Part of a small language model's weights: width 192, 3695 steps.
Each number is 128 + 24 x the weight over its row's rms, rounded and kept within 0 to 255. Layers, rows and columns count from 0. Numbers have three digits each. The size before them is the row's rms in percent of the matrix's.

# up: layer 3 MLP up, 768x192, rms 0.151, rows 222-267, columns 96-191
# down: layer 3 MLP down (transposed), 768x192, rms 0.139, rows 222-267, columns 96-191
# gate: layer 3 MLP gate, 768x192, rms 0.151, rows 223-268, columns 96-191
up222 107:171144150135130099112092070165130147162106136144119115159132134110115121141159148147164163126125131136106105096121119107120118199158118150116142134129137157174136092103120136136141117096156098139100135122121114110141162085171109120117130147116138110152142127122110117138121090114148128120
down222 108:081151119075109152136118101169147166147109107092136146145093129112103133117137136116124121143147097138124114117147104118141110082146113137127113104111145111096123165148148168129113106148141130149135165129157119117137119122120138127112106120125124087115121140142192131139120107089103096133
gate223 098:092118131160146153072172174177119118116148128151117115158135095124138149130148129134159113117153118163118129161135105127132143107117062121189136187101124147117151093133154155086161139119128116140136122158142121122140126165108121141117116083131159162132060096086147160141108125115100109100
up223 095:155102107128124053131113115116161146117119147117091151113141120138143155125137135099122132178109118119144134106130134121125129166115165136060110110131101120138120099113104100089129080146125125091124140111111099126115090104153149144116118153135050140130155130111080079132124147135166125137
down223 091:088102176138108134149141132124137108162146116147149102161108159094130168131120127132160139100150103135142134136115071164148139104138085127136114133137161111103126163153128171076161145151095147154108093158115139116167128155108120126135153093125151108136100136132163143156143111144134097099
gate224 095:119130135137099149107149095134088109119149090131116081066106160126103116154103101097113158130156134110131117144110111159158153125136159185110109127144134124127103138164109129118100131108118127114124081086135110156163136109109153077140150124116121145126126143191149136100103136105105109112
up224 098:135136153095154153049195129115103149114150105159123170124113132113111140170133107165179095121139130123156123128110115124143151138154099166115119094142128131120088135164120133150105164126154126106142127140121120141141144166113158135107147117128161154122153085117099136121136146150093112121
down224 109:132164154123124180117122140127119147145089126133117144137138115135177109086110128133117121102136086144134146135158123080143109116098177145135138119112140111124125131099102099098137129099144187116110137142130130140100129081137153146167093130130118141145122163106132162145141152119111162139
gate225 094:115168124092114176107120127124150141150092116146132186121113127107140146124120127133132165125118152124130112149118130152141091120163151130160159119121130161115123144148145120118093120155129117100133128147142130142141173079136123095120175124101119156128126111120115170139131118119108082120
up225 096:114078096129125153138133156145141122164167131103130186076130183146135095128087124125157171161112113155099132159100151177103106147086153131121111120115086115109161135097117124096135155138103128098165123128104124127143140097122130085169172133106088156152097113160135147139143133110129108132
down225 091:136117144125152084137154124106123139056083097142119113130128101144143146124133112139136100090156149093157129111166111142112149150141121131136111117126159145139113141150123101142103108154170075171120142126163125127146106154160102195129079173157138126132134185110130123121167136154114126145
gate226 097:141125122102173154158182142096112113120082139162150119140145134136090124148111122123155129141137151116139109107108135134125115141128118156091087095144151164159084132120144166120153136136124118113145133133113132091144105159146128148089121134139071081120134133141107126124131091125156117133
up226 103:131084150116142188128180141145139113151121158094097150146114131156185085131114118116100126110148109109141113125136148129111160128093134117133141113114101139136158156120097144128143122137130147139115122128137108173158129124114120084136129090108130123126154141117151139121120130086205129095
down226 104:098158103121131113157098127088131108135116096133160130108130147128130165191097164113096186153106123100114122144123136135143073116137144107124121120123163162112153121104165110086122112138144084146115117096146172098149109134081108114122104147130098172183112137097096121126099136160103130142
gate227 103:102080084165114116129100152115094123163133132112132137144120143113117091127122111139107132113106137164113102108097106109155066143146097129082133141130123119147163144116150134126115102169115141147141108092159151112124134111143122131136168156133092130099134086139144099092107148179146178127
up227 099:118151182100129171099112185137133127131120154120145123159145123133109132095150096131115130070109179093183151125146135160156150087136108147092129118111110107161159114144186133142128135089115141120134113144101120106151101131131134147107122120132118113045147133181138136094149149151102145114
down227 102:144148111123120099157097113122131139145175090110130113106082127130102101171125097097101148132167165141116089103156184115124140113132093130101118149142132152154143131111104165156157144114130146163138102078092130142149147109102150159122134155115133153160148146129086147145172142123155140156
gate228 101:153092108114130140124116147142119127113109112140104137131146127122096155111143176130113071062160122152142131067149106121117140098142090119167147108141114112118121134140100123104135132170141142111149088127166069155135151094138125104109123151083152136134095130120084128124165152134107157121
up228 093:151143112133072108122106129111065073053150165111131150123114124144123138129124132109141170131109127116135119188109116133138119162110114132104140113106125173084162132168133150144117128122103119099126144152111168137118091144143109178146122122128114124143126082100172166131121147142153131140
down228 102:125106112176155146170110166157119146137079143149073116111120102126121128117121165144128107061134167130146150122137135079119132107124143084181162105140129116164144150097144121139157156155137122121170113105135112155137191121132115104097149165112137156125105147132083155141155117131086142117
gate229 095:131149117132131087130161096147169154129147159138113116162172148129129102145111116148167131131091154125156140117140109110145091087109150106120110151142115131114140102131100110125155155084145118150149125125161141173120116147119165114134149107130136144086102134091110116122103120112116153110
up229 099:165139111120152162125119179111109086136120148114151102102136143190104140110135144119114118112142165096157148104142150172152202146109125152122138070074153105130150154129115160127134118131116081135144150114096168133095124127169138141105125152136100126107152118154093137139133135149123141094
down229 110:154108130093103133104170098120125137103146104114082156139155141131115062119127110095178157164138136088120160143118098158163122102111138126142132145134114152140133137139113076119149145124156160152133114171124162131126117182136138124100137131123137104093108182103158123131088146164148122107
gate230 102:094109102113133154141111115109152159127158124158149077138114135140148103127079114126113142153077129135120109149126064151151126132168148130107117128163148134111123134158137126095127099129147108123091127108094136125122099141128133129040113186112129130135124128160134162116125144179090134099
up230 099:122129106120146129124103139138147163123172147150158072102122140148127095102061148137157100131107112127094096135118096139149134116141121097100068133117175125109138115138133117135130127140145069128116101070108125121131109143148173117063129145138112135119140128129142144104157184191133178153
down230 092:120129128142124126095104140125114116121121108082116184177124111110149153133158145130155139151177144118118138087141185111127119145115147123153161154110074105148113135119109131136155126135105179149140138164181113113115153097127081161196141111105151149128131173113123128154119105071129080138
gate231 106:089113154148149119095179129130118163166114154120109135131140127086162162133075142141171097155165135130120174141104117127144044132120122097121118133148142117070123142105144117118164065097128133085149117102115142133131104146108132151130138141065140128144128112125114116135106139165130136175
up231 104:124161068143110169138129135153138103152133103141123169137168119122117130142175119110130137111117142126146093141134125139144171113119127163146125105103124081177140110117103144178126113134145131098112087121146095119158140129129135126127168105156121113140088120138168135145133148117099104124
down231 098:131091191095153095120157108138135144108104152091141104099139107127164173084082146127144118195138125113113162113120112123135097138118157087118092137121137158049136146135131138139150118128127118121152151136129151125094132123144143134107103143120098122121139131137147096127127109117165112115
gate232 101:144087118137127152111116136156129106079095157137162153134113170120113130088126127156167156151165128131167131147141167147120092135137150138176120152119112118109086116100125126139102104144112116137151112112095133110154149155112131150134136152163144114136133125147126111173114149148171075114
up232 101:129138093124104149142097137157127116112106104115105133155157164155112131072126171118119147123118121114092101098119128078134112079116112136086095071112090129156058144160108155135170114126051107151188146077144140111129104101125092126126115187148116152132110118141157129129135132147121114111
down232 101:122119161125147136140142086147095108103122163172135140120100122105123137136116154153092136152131143105160160157120143130105139120070130142163154125084157107105128103105165104161145149083167107135111094128130142133126135102121188144089158071132143111143126137162132123087098109125122130126
gate233 101:135183120166102127118112105176151102153159154117107164141120125076156146115157152086098140147116096111127125134128124118124130144105105115127190161102110129074144112146104120128122121162111154140130144111130121119120096125132139100127140124128131170101137126120094105118085165118080126164
up233 106:137100130128146118147120113094141130176145099117080123120116136131070090116136159168121100147174157134159114091105096183125167127102154118113114153106110137127118127118106165119111125132128107137087163062104125130128147113137111120091107129134167077185144168111137105126139102129134119124
down233 109:096109137108146192077147153096074099093147133139173136116148142135132163172152154135155119110104132111153089123154154149130094129143098111146134116126125153095160139137138084148122155142146154140159111124118145131127175138145162156167145107116090146131114096113125185107076112151151142144
gate234 105:092119144181120079144162109122106100135091118089133115106119132146134113099124132093126090160091132138101113095129147160113114143141129105127104100136152131106149073121103097138168067111082127118102128131132127185131109097148123156125159107127168132136134140097119116126129107121106074135
up234 101:094107155171147102170110131142150105133130100136138097109105151138140157150163104114134091164099142107113115109119123199123112154171112118127119164142130069151120114128142168109104115126099104147155140102138160151097173097164129160111176093116156138125124122101125114176166159111142104119
down234 108:102130134119150163148116141134082163165117096114124137148135091100134106129111165164117170106133123153124122103114163112137121089114141095158144129100116139117137158127137180171135150140146133122093108139123149068111150153126099119112127156128121100071116115165138144086128111152130113197
gate235 098:076139081104129155120127096119141137101146159104088144153145131154116157139133142099098121103087139130121093121140145163128115155117146128133126114150163135193123170073111119178170135123141081137149110149122140117131089130131134148109125137120151135171141081121122144108119132160125143152
up235 091:135113159109122100188155144096126137126125128147111095133141157119168119132180081129171093130125138140116163128122089099126120135134149110136108113090120096145147143088161124133108157156127144141123182143100115132120188090122133125148081120121117157116166100124150135154171114142138134138
down235 101:108146120143118157089121141123070113158131156123100145138117140135110138128088182098138119086068151096138086160098126125136102135141121131125131088154138115128114150123086076116146088165128133109140129144130192137159098149110128115097145109140144150123118096096109153108129156129072150161
gate236 102:156111118114105147143168155102173086124174103127116152159129072137136167142145095161106141153122087101103140144136126137121123149138119098098077163094161163096173130136145078149111156156118127136113099107096118134164123149110154123129140104094112121167153170175135127118151140144097129122
up236 103:153156113143165105163104118140146157173140106139094147090124143124137163101079080103153131136062166152148140135150133130123100190121099102153126114154134113133109145113092105137116082131094137107122150101150122143105112114121095129129169124137131122146110122094146075107123092168137119130
down236 103:120075172162131156144145121125169074146150133141173087117131143124141121136134149159096166155133149127104093115116118130108157132130125101091110143111099148119143134149179160124120148126158128094097047188116111114160153095151138088127133152073132125111171112146138141127131160121137111117
gate237 099:121135097136122112137096109110112157109119148128107141100087119113112109086133113106183095156107151108102149128123097110145140128144129139135084152148123144146102109119138107095114125133145126092100085053139116140138114146132099124094169149135107102120100124125133093147100114143129134133
up237 102:121157132099158107134119132097091167134152092139116170143092125112152151141125112124126116165086093113099117144142116097156135114132157116111136147138168158130101151144116142140117146086130144080181112100103130176152096143137148123113092136138097104068115139129160100181092121154145100117
down237 095:095124116162159149157106157165095089135126144141128148151177139156142115113127131128163140128143131143152094099096156154090114113177139139113128123121118115143154124182117156137180127161086160154101131142157101130100149114102161167120110139114136162158116148146120096060078114126113131155
gate238 104:143095138111139128100107097127126153116076127120132104123094145137159157115111155118101112110096090091088148116110161107138128136122140115156123100134146168099091129108111136122133145173132150100148125126104172154110133155121188119161159116158132118148112141143115150134107109154107117126
up238 101:119140126124146171153106117132155135160184077139129137148139099140066146126096121111138120128154155153156113128153106166117159131125114124145114127147155171150092135084123110153128153109152151134138094127158116138134112140116150107140095129144133170072167117113152108147086138118120090148
down238 098:146106114107128101109126160146134095084097160125154100124103149087169129127086136137102118152074109062089128108109150093140152117150130156110161139118122126132107138140164145158092107128145145115095147124149148142118152129148103127164151109107108096151091114107080129104155116149120102122
gate239 101:101124121088139173114117154146062124113120125145091124109145117113127155158101120104089120143128123117134114119130096138131140123136093114098097089134133120089165104123134142092175144135142137118132128143127109149088115078088183167131112155082129118130113093118120109101158130140142151140
up239 098:133083151126134101096182141143176147118170132117120131124116120120123141099128083124123147121122118108139113137129171088103136097110110168092102123113128095141128119121123120124157170082152165146096109154142131137176128108106157178137104150134136164110086121112126126098079130125148099101
down239 103:123128133128131091156127143131143130107135116118190143172137103122123125141119145130150098127118120140101138094121139147152121153137169142100142167145101121113121103147109135125099101131131145126113115100139162138144118149124110118159161116165132124097175169102110112141157106073097067116
gate240 100:109154131127137141103167117133095113165095147128118110117092130113113113138140144118140189140114176155141119155151161175105150159156175118136166164163153156103112154145107110182109113144151166112138117140124105082141145156148155129116136151125100093160155114159169136098079145090126160150
up240 100:184157102169150116143138151151093139146143114139108139135106127153109103131148178149113143129121110142155148106163139104124120172150103162144173130153137136159113142128159156186141092154125120138113088130159149092167111145147169157145121142127129134171173090148144143149103123120129117080
down240 095:126142138131115153130120117107129172133090160119177123079127141106131171101117099106116152140124149118113121079136121141140147103108132113111119123148160117105124146177095078130129181141129160125092208116116094163112136080112093088120139121158141140119134102092139146130155138121087104136
gate241 088:140110067125145106077169141082122141158136131107134097133116131087119107113138124087178117152133113120120139069107141130117128151130131136148150120122096124136116156110113111105134142108121100159169138092105121090120118100124093119106151137116181144129123143133130091070122115139116153137
up241 101:085128132139157138142121136115138104128165090141156112118095116117112101132134089117153084133158125144161110131158140117140127082076112104105161139148118151119102117110130121130135133115189088128147146136107162144131077158116167109145126126146103133135093129143137164167126100155110096156
down241 093:167134126117112120123109139107108134124101116137142163125177164139178136136117155101127158140122107110094177124113131176146135149163123136174133115137094129107119114118101159091135138087119125109167124120154106096118167131111148162126139126122161116125183153143146077104170141121170133079
gate242 101:090127144155161137135173122123151094149124120118136149104153138116175155141143119135123165120139105119106145098129124130148154148126149139103131122117122128113110099144119127170130128112121147196139175136178130140119123144157106117060108171129130131074112126153094125162130093102147140129
up242 092:141134130099115073137130124125103147071184100112097141128112145164145169127095130121091114137116140132120089143125150106123076090128118149142144109157112095137103113156161078113158111160135143086109102102110096142098135081099106123127151134110124098160145107078126147083116115113121103126
down242 098:165141132119191138081147164125136111154105119132096140117153145129111109121146132099102101126134136166129111062154154131125127134100170124171131131115118107096112121135098143173112137147106133174149147177155120100123150157130151144085107120103143140106137177139107147162126124124152165118
gate243 095:118101114150119142130098127140151142119119156153100177152146153086127096150154158103131100143172138149172140126185134112127132127159087100137158117121122135135092112132136123090121106116104156113137104137101154141148170110171091088129119103131131132161139167161136102123091139086131068120
up243 093:166159150154099102107167161132117106165099139152086104119155141152122162103156089180164150111139074132148170073126114173117114126124155149129108094133113113118196105096107174120128095144138113122138133137080129138090139126099154157143135134158122162122131123077138133122161132092132125101
down243 097:120130126125129158119107106117158142116146147122132117160149079115093123103118140124121132148174130147124104150153107104144156119154088114127123160153092121138105145116092111145157144158107131110091120118157101148132155150158078092126120137111103117133177144144096144090082096119148097152
gate244 090:095154166146129112124098109155139146159132141096152103091098119090126079119141114118158092149136116103093140077132128139139114152127136152132159115068132144153164109155135119124119113141093094113136150195118133139185115076122129117099122088128144103120122099110096134102121066122099093147
up244 090:171096139131156100127134124135112081141144110177140134175109094155114155093146140106139162156115162141113143165109102101105162127136127095137121123145129148131110106175136101165150131121157173132136106055136130111066151165157118160102148130131089157125111124136136139176134134112135142122
down244 094:114143112135092162125119105135138141152118155062121117115134123132119084124125091137147117091117109140088121086118139147141102141108124180141170093088174090166156150156109092116109083139162112082101161192114140116168145089122101096134119073130172086107152135134114137120133115132104107127
gate245 094:120096132107094145153125171116137116133146139126126110163131098111146128124125096122111100140182100114153160154126134119154126169115143145120152059122088144177105112126133178118130130155155115151189143124122140148125100171127121160109155101104097131164168105149165110132105150125150138106
up245 089:128150139135081113167158105150139170120156119124121126137143123131081131120150139147098144092114131139104122135082085119097106087117143141150085124109131160138175179092115116136134131124118085136136125149114115099103153114124135088133132165134116141155164116100099177098138130143177128115
down245 092:117083151119163150128094093109133081162162168117124129133113128146145111106162084132168088117159127110120126152139125175118170165116174097122117123165103110139108132124141143117144151162163152134157154119114087156142093127166137144106117095135111137135155107172181099159094101097099146106
gate246 104:167133098081105105116160140168129133128103117115174091144111135106127145158125170145154131172091177073150161187141126118117124132146109111111128133120098090129191119119080156127108121149148108117147100112118143124155119143106116133107148118081161141098154154108093113141116141102135175140
up246 106:156113111117122120109108135099108124132129151118149136120138151134119108129103159135128111103117128121115138141130144093152099108135184112136089099135101152109200130129122108117140145112109114151085070091126115111218149139116125152107117110118125122124126147121068128178115114146155159126
down246 104:099128093143173128165140132146154139160132106143117163118113112115139127152174075147126117138147118096150165103133136122128130141154122153104119125122103134146121141121125106116106131124150115095116133118121135134095131096127164102156116147135146130159146139149147170083123097141090084135
gate247 095:120121152144119128136175146144150123107094121170102130130147123152130127065123133145089110143109127133147105106099136101096138115120137146099117164175158108145097155131150100126082127133123144117080137112136161127165145159167118102102197134126133109134141135157121131126104129171110115146
up247 110:105174104105119127106138097141147159125102141132111104144148109123106134129128149113155122122126134160152160121179131162119104130144128131151146083131119118113103126135123126099115133115164105140154076110089124111128119129146090116088139140115105081072097115167124116158136111133095124121
down247 098:135090106104138174142113157121091125165125098108112135143100184118136085126106130104110120131152093095088113141088138082139153125142131160097128104096113171108120098120150151141144119117094148122067156109166171126125121135102136152161150157119137160126134151069127171113120115101146143167
gate248 102:094106120159132107115128174106100128118135113117104139114118124122137155173143159138128092120121122120132136139129128157092111079116143156159095126130131096151163092125090164140135109097054089145117088147129139105107120086148116135119096112068095181130132074134119130122112085107128132150
up248 090:154122133096138123174180129108138138137156152118139104124116126125117116137118136171141147097114171139136154145131122074120117139154129136166122139148124134110150127157113127091140146160118132112127134129137133100145115121147177176133116120122168101115120086051117120193084130106080209163
down248 106:090116154110155148087146157121068120133127111106144149091150159085161148149164169110133104156131124163139126133165131106128110108109140164164109118116114110097153108160059132115131131137077119161084131139115134114127125088122131143126119151140066178117163087150110133128103112147105123154
gate249 101:162132116145123074154068111092119153107108136141131111104156123133127154183185126162111125119112104163167120107155127108160124137135102111137149150110164142142082123127131114094132117186113129121180107140157144129146106158125120178129090158148145151098134084140118118139121144129139152163
up249 093:116104133104111162114148136194091111173118082081092115119063130162135099129095120142115103143167115105109119128124111122142124129110071122148114153151122138134126170108181134114184134112091131114102132096142159145147139105121140165139133130125099169090198094112175122136133144123152157108
down249 094:142132138168155087154093135079148129094115132173157118155176095111134162147186137148121155109082147146152093135132119119112121172128179107116139122140154123159113118144126152133104089148150157135216116147130106104123131129119107124113113176146147088134107097135075106121135139147156082149
gate250 102:143095159083131128135116145153144143098153094130145111138164105096149139133122129129131099096128131136130131136116110150107128107116131152107118161107142127149131117116154154104097089091199105133134132135136104165130132090126128146139126113106135170143095125102110135109171149111138159124
up250 086:138115163084153162114126133132127135091163080126152124128157107157126136121122131107157102113155147137121166104132154140124125107144122176063131170159144090159090112141157133136073109106157126133134125166107158145129148105167148094146126102131139139160106110126145130110159134097113140131
down250 094:087119081125121149137138124096139164147126138113121135107143143128149131129101123136124138171115132128087138148120136107125157131115113111136132124125127134105125159127127115156152149143070139093121071131079166123123076154145093124128138131115130102114160106165168123172071137146125103130
gate251 098:120104151105145132128145091153121093131088134134143132129093134119171116141121113135112163139118136111115078131111163114128094124133157192138133110150148135130136126091118115161116149141155101165113126117161121135155109159131108196126131121086161176103152137157112134088118110110099139085
up251 099:063111140117137144103108102112110104115112130149121133117149129125114159133107156142099113149146138178097155152123129164122183133154080143051150165143108113079147139168129145129094113160131095105119157146115151111112130134124158184126090129116182140166128147097110102128103113144128143162
down251 107:136122134133114145137107150127154149095137165128141168099131121145091106148140126147116117144164105116116124088167109112108086156138101171166118125126155105154127140092113141139149147080146089127110075119123110127103109089125108095116187151141094089116124118130123122096137139103126099143
gate252 101:152115106078146090133127126131114155134135111150122113117156114111112088116096115122150144133089099131127134108184099089161160085084146162128146148154174073128149148123127102132164119133117165136163108109122120098114105186134143101153128129131119157149133138160127153124140165157152145109
up252 091:113166177156127145111119130158138064165143116101107124118117136159135151137156141130105199112162147127163134129079151118132089147101122108129108112120085138105088116104142112114122145121115116128099145135141175115111123074128151173096106154158140112151111137109121112113144128135129082114
down252 092:148102095116130104124107128128127177139101133113134126142176135149118106110084104094121115157129109147112111083171120098146160118096171133129119151103171112136135137128121119156111156126103122094178127149118091109118140151128112095174156125100150144132140113137184149117153139134111134119
gate253 097:114083102125098113076128090122107145051127132151138142147160115149099107114089131126169113153119135120135114122144076108108165132133126152138087127126177162097119148130070173084083194128138091129118161118095137113131146166092158177130122135078183099154119137141119124135153085127150093134
up253 110:120127119123148165126109130115126160120118111092125116110126094141120084116145149111135058099102093164117169107076139110115135134096137134161134149119109139150124161100144135135151136116108126141106111110112119143122101100133100103122138146117117139120122174061141102157127166125122181149
down253 096:152155163109142085128136106109161100145152138135087125161141160115138195118089131148101172148164154124146111145139120162128100130129125118064156142131123123086121080171159098127116120134129131137154120142148148128136149146134145125161112115145152103113126082143143112112107146116107107135
gate254 106:110117101123088107109181121128118085114112129102165111076128116067144129144118170089098117104124114107178105092119111145069107117139125104137108110121111142127123130110168173100118131109175106160183145119110138113140149130143139112097138143125149115109155157157135126109114103133081087132
up254 110:155115117135135115117125098121145134109133102136129142144109129148154129174100127116141153129101099146093111137124124102160156162102066137169187103136166143123128160113117099169165157121118134162146150131138136108116132141063142093137123105174121113134130108157154102140157090154109135117
down254 106:128119156133096144126119170122104078124101123106146130155172128100117144109148123114135124101102106118162084129127101139094126120139164134140123144116135101142106109102136112121096113150102086080126112126122131155135107101165129120147155127142108146132102135135129138148119153076122121137
gate255 105:135099129146140086116149158115162110128107112120131158144123112080133184125149146120122137149138129099144131109121118130155103164118124145128115080142167152126100108188104148173122111122126116139157108126146067126108184152105112159110116116093130125132135124172144081121119179133077141153
up255 094:162129071149171089125154108098162163175096125158117110128074092103114116118108130106139170123152135089104143115149149086093117106154126136113140117198139141108140134141104161127113106119153161133137118096138121141133166128088112128104117096120150109145092126154115128134165150092121186147
down255 096:091153150115097138129091088149096126125124105110142136120142153153142121113130132103128115116120133121089076173123099161150135139141121142132146157081153141142141141081126069092137156158129076146119135127133155089117075101135142140148166132121132157091140135114135128142129090143153079133
gate256 095:143184081106114128104083122145131140082085116121144081123155112130126126091123155120073146145114152108139104090157158138170131122096120127114124144152106151140080118096120110120142131130141142104129150108133172093176171175155131075107158133137124155143105171116107133085102155162121115159
up256 100:118116108118160116112137131129149127145130164143116070140137133093111107124174102136152102134113102167132112121093118083094115130107127129106117112138149157126132120126094116172086173116157118104159138125148101098155125082130096126071107127168157133159130109143132116158197101147124131107
down256 104:092170110121126168146130135104092178118164114110136102157164145134149098117111142139094124095122141124104157121114158128145118130114121124139151130134131137109101126124099158109121120122137149164166160105108165123163137131137139181119136152129136142164121133162092158059086192126122139177
gate257 111:137127090119160143104165140129133134117155155110154102134117155136135146114127089133090112127125137101101139119163128078151173114140126134103110117085129142177096118118123123084113132146155118101100117089158133099100093093137105106122138167124145099132132128087149151164121134107101138090
up257 108:157132111152141155103103100150127128124111124115134137103112117150078143111096092092120084136132148106089137099095118143169155107193146117116128095100129133096121102083160158117131104131153121121120090071124144125121100098141077139120133125142116160120160141132158150126085148106133103126
down257 106:106168144109113089174109090111139155126142139152096109078123129117130185089123108116128134147110157133151108130136106147126122134113119148191140129116168155116106165108113139165144110147145164108109198167128124126161130159128148134066117120110145117128139140144101184108156131161127118181
gate258 099:112173125135121149161154099112124158106066173124140102133133157108113133147123115137126127154127145157161126106107120116138100137127138132132144111166155136121151094140148095102123145137113094111139118153132111125086167149111150126134126122123109116109155160054130107114136086142108096120
up258 109:136171088128145106134133106161108123114184134118116103089100123141130135126086144145089130139093046094100121121143115147129140151099143111098128089102158109075171112135126154112107149148155106114117132105122089113139131126137116127140107118145116144118143098174110108127154101125126108111
down258 100:119143152122100136141111146135097120141100116094188124106105157108153124184104113137168094128140172164121095098124119104118098142112138120151123153138104115115105109131124131161137116122089130176140119160128162146128149153101141132141160155119154121126087131114158164128120178087135123175
gate259 096:117105142153135162143116143104134154128108114157148106107136121141122111135118102095130135164149093118119111127166115141146137113124124139161103092103147171107153178138146117126094119151126109153101132148139071123085125120141130139120121096129093104133129123168082107168147106153124170123
up259 093:097103152154133138112112110125127099081142095105110115162099125144150153111155138140101096132142150106118097164134141109114145126151112132110130145080146127138169134134160153062126123136154094139133080107106113132113104129124125127147089121121117118088147140151144083126124119117135188134
down259 097:150157099142138106135189170130099123121112136181114112097164169123131103170149152133144166099138118154126184136123124120166125128156170101150137096164141110169082126140108102167135129135094147114128164134138153075133155154105140118131141188137141133174145145131110156131108149141101130157
gate260 101:119135135099091133123190132151151137124053127170118157169095117129156144108124144117136166132137111092103110128119120110142150105114105116101152172091171128133122112112102132130090102131127167145160135158098121152140108127159150204121143122101147185138128115114126112111132166120134112097
up260 099:178161150129090119134108121200121153109149096105110152072139151132154108144139120131126110126121126151119158147185105110095114117144135132162113151113132128123106106075094117168119123189155136128130142124100134128156136135160146144133128180119109165142144118104170168158189080087150124124
down260 098:070110126124161123119161124128128110147126134130152090157114126150098082124127149116132158127145150112089142131134177125120119120111159130108129156137085086114132118187161082086182146072112085096129092093129130085106109127081110091138152087112140122079141156142148098107116145185130113104
gate261 096:137133112113165136127151163129148139131142140134098056106187126085117110074106135111084115136124134099129122095112148136161111101091155126138110169104138147151111149112142133125118149152124138138160139107116157095095117135147079096094164122128110121113102113128130127167125132167123142180
up261 095:112104093133130121137102190118124135187144127108106104118129153112149127127084161132149151103162092130117122159081112115106140159123164075110121136163139130131124155123114118128139152131147106119134118145115120107092106123140139103146187133114105138092087140124118116130140170144147157137
down261 090:150158155151140113150165116138119119131136109151118139134127127170139156112163153108094145167115161107111130122091149093123132112153116155095143113141150158120152119093162134129115076105143192083141129130148142137154141151131105163090127147155134153138150138134109154074113147097146147128
gate262 095:110132120136124142130125127116085143127119124146102066118138060071132120150131151081149128104142115103102166135129144113112116100154137134156141139110122148106123118112143097110109142133110086117156132098141150143094139098106110080125105176143135084117099113138175125081089135163132102139
up262 104:106123118106145139132135120101173161122130108110152109116136147148153142142148141100120134117165100081097121178118150150120100157147137127114117132111135165092090098114110178123122116123116108124128129108141108093136132140116131078094080129122157091072129095126182146147101090122103116117
down262 096:143103157088120108134098117147139049158114144105099150168076099126119105129100123138148132144106134176153131116122118127153134133122138161122162146153124127164133122098130139104128107122123118124110134136088163136116091129180117169156124132125115169165128146143098118125134153127112143108
gate263 096:084128135111141172135125124154146105142131088110152081061129163125155129127104103151162122123108082151140148147107104156184150148118127137141106113121139097132133178149112146098091091153170126140105143109116126133128137147103101135140141106157129114067136141096137100127184130092114122113
up263 094:115130120145142152125144095137075094140099134148124109089137088111152127125079167164129132100120184124145175108105126112130090126141100166139142145147116115098078118133126134130111129143118136115123124130113166126108167112105095145104120121147124119075119116131184154087148123104109127128
down263 109:096129159125110121115125136132116139097120159176055150109118146116117116118061131115128129079131123116124107159154101109111079097137116131107135095149160188101132090151133142154147144125140138087133169164188122137101114121152129106121117104119151124119135102099105128126110131129128143155
gate264 097:167061127122153131113132122111153145123171114160126165123117113128127110139129117082100104079142129134088120164171101107137136044124090139128153163156128160114133121115123098125117145115119142133060120122140109095147139123169143116141120143105127121104115127076155129123166151120156112150
up264 100:065129107147116161105165109079148126136126107146152122142155127135173118121090099110113171108103157121077143166132166144120086108122130194133120120111129162118102138108128141114159143129104105168130130135125101160101143131117132163088121120177116073167136154112139151123100147124117143117
down264 102:156117081141145105136106152132130098142166178107126155127138100147147096095119143141095108108176123173129107140121094110111134127144093098117128111144141142132147155145156098142105135112150139123116098173137144150146110157155119109152138152078137141122141100153099120162146135130138077118
gate265 095:088134160121143139124131061159167120151118146119126115110114139087142132150110136127064138083110130139180132104134130134179082133122181119078127092100136129131111114152100122120119140121131146118154116139129100159154110108111139102135139140116170159093116135152051155112127110088155129093
up265 097:107106093142094146094113099097154146124082108137113138174112118114094120143144158151120147126140092129151089135162106111074141128119136182143151149126160166128101147099111147169146115101125152138151121122150070123105085119110127110144152123119117109102109150128118176136132132117153150130
down265 101:139092120096163105131168131149140113110130117156147141117158113110150157121144100116134097152154161083112147156176131099112106137099175179144138110113120122085135087090161113086149160174100142132151177111132140110078151132133120157139106132117128108117139128173127149097145099131104152134
gate266 092:143140179107117141107110174175108126097122136126108127181157106152157130124147157134119134123157144149136124102134157155120110125113160117140107167093148172133122121109142117133125099134117113118134114131178162123204152122182119133120145089124174132132154157115130154118150155118106100141
up266 093:124126108165153129157128121092071126177152081123142133093122106129071152132160070144148085114145106118104136140108088128138128105174115122087145093136132079139134165109108149155128142125109161115182124110112101158080141074093131124080133171160120118072155117126120127136094076122138138109
down266 104:129143122157121096101133137189106158120137111146115155152120115125180072132159090121102124126166114111116118143167118121099130147140135146186132157102156157153137146110143154143168139116094134116123129131158139119130111104142133134132095122091124082140134154128131125121119124119097117181
gate267 101:117138106108113136166132181110177144086151096119139136113133111179174124169164126134179191128126138090125117133089143125127127145148098159115104114131167112089142142146100102139115112158106118137113118142118144147106112106129113091138141125175119154091123131106091112127107130186155146110
up267 095:139140131131138106107096128081167121111112152132082146127133170130098137115104096101091108121120140147140132121131148099103075111115125099118117078118128136160106102129138100086151106130142161130096107116143118131134139109147087141146147113153127108163123108119166150142136148134100105081
down267 097:128125126141092106119142113143090123139092113114163121155103086090128085128140117113135108142151180130138132116158096103123137154102113159130157128118142154138137106095121109112111149109114097106092137120104080099152126111137123108079061092117104115124114131146112112119142122124128144129
gate268 103:152127147152103150123149104143105119119157118144175143122117123135114131078140120113115108187125153118120127128107110142175114109125130099164102097134113113095108124112150091149124152123069169112145159191106078144147109127133124122121166146102149147121139176128179127167077105147089155118